Weights of a small GPT-style language model, trained from scratch on English Wikipedia.
Training: a variant of SOAP for these matrices, 499M tokens, 2107 steps.
Each number is 128 + 24 x the weight over the matrix's rms, rounded and kept within 0 to 255. Layers, rows and columns count from 0. Numbers have three digits each.

# layer 6 MLP up, 512x384, rms 0.0798, rows 420-511, columns 96-143
107157114100113116133158155165136082109123141139131179159157129099114126061142118165132145134143195131145113127114122145107177112081106125142157
135149086157161126157150125149128156101099127151113131136175142178142155140127126133186128123120098138143151145139139178132154090128125159103107
119094134141166132114134133103114106167132143096125140135138169108146112123164140115109134129123138195116118132091129163143162090125132100133125
120136122140124116113148187130156143138126166103117137120145118144137161085160116148091124152143153113123134121133121142144094141115080060170139
145132149152150119100099144133094149124123159134117160141156125139116104112096118133136156109122117161146092155114134174144151111098127149163182
139133145160135111154157150070120119160132118105108131131124152116116119114123125107133099067099124153065130126155167137108140158131169139147092
099132144129122135118091135115139128104101122135144090081114066138143153138157127115123127138126103156123132128113111116066112132132161116138114
139126122145114064126128137128123113124065144095117138130137089141117157155147128134130131113098114129170091139119101153119141120143118075103134
134136145129093130129180111102140152118088120123167097079124093132126156116067141144143109127092132116142078085123125129098153151099073133106085
109115138114167117133120073145163139129155082137127119082152162149186144138115129110126134086149187089136090119135161108147108133096175159119123
194130125078096114137123129157135137146169096148084163139133093121172153139137121170097151138185076150151136138107171109103065159090151093100161
149158172090094119124122112098090106138131137157057149079119143086169123126166118073129128101193113127122107138149112145112140106130137099101080
117155190152128122117103141098094092117122106086150145121114179161107140103152128099143098142132142126127111116133101137124133098116096130106131
116108109121122170120084130112093133061154135147142153130134110104114137150120112108125136183125139101155160136130142140138069181131132112123118
103148144122148118131115147132174116150135108148119178044160100091156097095155167110149137130153124132103131125158133135065145177125118107130158
138140121143116148156128130106144147140139135143120065138131126077109139111110133140173113111111104123083136146161121119084155155163121129147129
094145140125130130131154130135124133123142106154168132157113164119169133121127138124104063139104133099128101114134125077119131142098139168082154
134147153125132080124120117152140121109102181092125156113106186158109143109116142127146092149160105126114119097118121132123156111148112103146075
136086105130150097124164122119158127133082121119130127153129166127102117146064106123130154115151091156131164091146123135134100124145136093101143
168102124157128101166118118117149112126084142092105090147102111094149129134134158154086118148136101093138160112146127146080098167105144105159125
094107159142079113141106115135135122139128121157147157116147145126144080129122159135151138121135137130120112138160164054160117153133150154085103
099154096104159099106088145147122083158137147123148165141150121129127123145144108130146149074112161101111128120117125146130188152124083100143124
131137140132134154161151122153111112155082097134132111117128123138086172135156122095124107099123141091142079139146154130122140123124150094171127
171072098148138114155150125098133119154172117128146127146089124124168092155106088121114124139130140127110123118144172119089127103117128130136095
127114129130130124087125114114159131092095146135110133129120116107168136110138144134104117110178170158139135124146137122164139145112121138108105
100083143100132142081134164175114089132109144112148136160144135132145178108138124134092136122137082160088134147125175119102150137145113144084189
175146075101125101174122156128165133111114121136151145163105131121134131086112157119152122148123115126157137121120128140129084158111159113152147
086160062142104140152127178151111221099174107133180075120127105133097139146125158131118095132036123150127150106137138130152146093143133148149165
122145083144114150105147204128088121125131100156142120127130152115142123134127136115116158130161177099100140117132149161130126148088115141084138
099100125107120131151158095140131120147104102156145107148109115163156125127152171118151105106127192153125107109134139087095122127119132154170140
126113137170136102118136111120130138136115170110126100134170146167100143123106162153079106121092116131160099108136139169111099147114106122105109
182147164155098150116121102126150197135154137113144116105140150114114130152110159124124156116114132128138153088095154140109185119142112064092167
090128108135125122137124089146145146124119130180118128116096162108097145164110111158133085143112175125133118171081117099115118137152157147105145
155118128181137085122097152119163137093135159175100117115152106159097111128112128140131137135089102154108139104144107110127110143117096139077125
116125105174136109105191107128132132100161120147137147160144121115121160104125145149085114130094149135140146115159132173136097145136121111109119
095104160129164153149130110110100130129107140098143135163134166111099177175068128184141123163112181144127154125135143110107117111135150101189080
143161101145108151163123085144090129119136164114125111202141152142140098115161134129086108127181106153113155110117154130108108131127135116122106
142136110166092163147130178145117143101095142100162149165150162165118102141065172098121115137124154154103138121118092145122124155134158108134167
144130120166115145098137140135122135131117110112121093145147146133115116087158151131128160116169156122165136144106124094163106141135117102147158
122100153089162142096149116158137124105148115107145124136178092137104117122145110133139117103106151112138105139125129100149121127120146154097097
159061122148110091126139184157126118137090150178163122095086140122095092157066183129099129112076181143116100144138148095098119110084080112164116
177112145117153096119102133141118152156037147131074134144153119148121188117092207124102080168140088102196127091152162104137102137127130111130121
070139108091156125130137152114133114148180127123135128094152135146108135113156105118152099148116146192119117119135151114140108185135129124179131
086129120129145122134075130091151123135137208130083128128092137137115160157148161131138091117132138137147113105120139094132100160133124159147128
115114135085153106130071112113115132100137116132105149123155131112114130170129153148179111120074108105140120123126127177122139086130122111114154
154126089103159079117182064118132092145138138146125129182152080128151123127139150120155158140143112158143160140090131146124124147124105110124146
122121132108119141164121140114163106115137145124118130112137159136102140179111165133106131147113161121103120129131143140110142095137137148167164
162115119145120115148132126091146134103136165136103132139092123134118114112100152124131155139119120140107152176140130142119111116136111100103123
137078137160107168113104144111172127092093153147091091117088123115044139188119184139134160094141092158132131108070157102123114109140141142124129
128108111130170102143127100077154143160127164128120162164075134147125135144121141150103093092150099140128126137125141136115160134108145179137131
135139094116135134127155167167142124150100099119147138119162157138096104141146138096151147166117149132121120166083141081138123131142108092153160
146149138138116106170137133075137101110117114122132084134138122199168137120131136100132083125085089118134102100087138093129134129095113125122136
131123160155120118115114124131092148088162118146116123137116127134123113142135135148124129086103111110098070168122143122126134074124166119109152
098127110164179148168143108142137125151102137093133116142118126167096136132160156140089143120161115158114112138141131110132111107107091123105162
115106104066162086091098131154133163116111148130131039074123071106115148160139112164135141182134186128097140167065139099160183113123096106194126
139135115133193161112122135116146112096087123140110095141122142122151100115157145163156126154135173173097135157173081090086093144115108154133120
121150115165096159141140143072138120105165157171125112127143142169126104137171155103101133119161078127148142101140108142100104106153156150119136
156131114132099127129091109106110146098097086147120118127171134143142070109141106151109176100165125123111135139127115153154153133114105116094089
155142137117116128144151102164148122128110096141148131169161167129174130082123144125125134120146112132108135142054141181123103135144138129134144
123114154116176116143141147098131084129116145140078131097129191091126167125101176105152099145154151131143098106131136120141133115108157125175138
098117120091138160150119120092157162134134142145099126114150151118110131137109124086166165138158115117126118141178121129144120156109181178152123
130140152162119182146170133132149103161138152117129103145140127134173114117130125135131099136150106122104133166150141095135116127131094149126133
138084129157147132135135085139090103104115110119141177108111160107131118147107143078101124125142122090131133086101168152102085144100132132133116
139104102152117107140154080111107114126142122135140125124143150125099127137128131096146134133147149167146122114118109092137155138108121103128111
125139138147127123118155117136129149082126113140163146077138117082149136123149110172112168146094136112116155150100125136092091135132089098111136
105112163158099140102139112109115145129123116121117172109116104148173152109114142124111107158156145107139144152110107093139157164146131101102124
147090131123132127092089155142124126082131120086105125137153109154098108141119126113139171109095171124138132124113102142114135140090129149132140
163090122154166141105130128106130172111114121143118142120120140112121144111100148119098136142143131127102137121108068138161109145133131142129109
132106116148136104138117105116132162128116119107157106142134104135159112101139118126103122083178130118124112156111105134126160096163106138111172
153151143169108109124147067119111129100071168168158142160138082136117134148135128087076135103156138132154134141104132093134156116112146150146116
104110140128113135144126131128114137095161124111119116113102175126084175161112103077135081151167122129143145150130159132103161154144094141145099
113165169122127128103128158096080121131159124112116179158130080134161117136134122117150145113105120150143112118113151156099143080089070147106095
120119105161108128085150139097116110127123165133120121151119095147094116154120154102141170052137111082146138118100116099119108103135156104099101
123106121134139125177105162150165140143168131118103090131187132120168141119137100111132130130129107139093108126152151130144105154124147142107113
129166152155099111147183099122154131097124176118155142108116147120153128067161153125102153117110112151093141094096140117157120135159108102121128
153086120132102159089099139115105170122134128089146125113159069141146148133134126131127101120174144078141096124147173131154110115045119115116086
128131155113107132118125121149166095082117113101163148103113152130113127134090125116119131128108112148140123142144110125111090142120093138113157
125124100089112106167191121146093093133118100121156136139123131096139158149113119149130133123087092114126141105140137130127125117087170157113130
175141139135134108152142152076110111109150151155139136131105172123104085114125116116117145108126118117135137152121137170162143119115106147120144
153135111142147168110111095117120165134130095133113130086157126133121128182115131109171175081106160113117134126102096167084143091144155147138121
141117126148128120108129111095119124152136110116140187144113126147121145109130151127143128132123094111161128118133093098091126176151138115118120
217165115139116137154145113120159140127118130111092111110142158170126180057134129130176155134112109114117195110144105148125115102135107120153144
108174155172075161118114148127099156164135156135159141137103108145144117126186129124149118129135126128129114138149103151142115099117142134127128
133137171135136083093127156149098143107120128146116138130157136049126148156137147104130124128096155139096103078103131129147130140120152094127133
134077109149117137132107117061057123123121122093109130130168126121142150122146151137129165109156167147137141132143104123098140138144069120103113
117141182125141157116149152140131135095138150147158114123144102086078091154114102087121115096139108127094151090155094129113110106117136109141126
113196130108149118152129198087117089157084178107111129145133141158155111082175109125159127144108111149119123169111121084121137129101123160084077
158130100090103117130134136143135122136120113172210183097118125169126139119091131111085104147137150124101143088125141150092135157099094102156120
125104124138145141160163141114151129147131123151148135121137143137131112108171135088124126138138123190120128108120093138119151126139121107100097
153116112170164139064163132119132113181093113151123098115107158083111123134087130141083113087112127101115133090119073132117101086123079150135128
159106129163177134093159101120111115118137144128114130135085129148141143164101152136138080125112121097136154113107147158147174120103157156133142
123150109110114115142142118118169120079133144124145118109114118127110139087161102088064108084128090111155107134101115138115152120150083146125094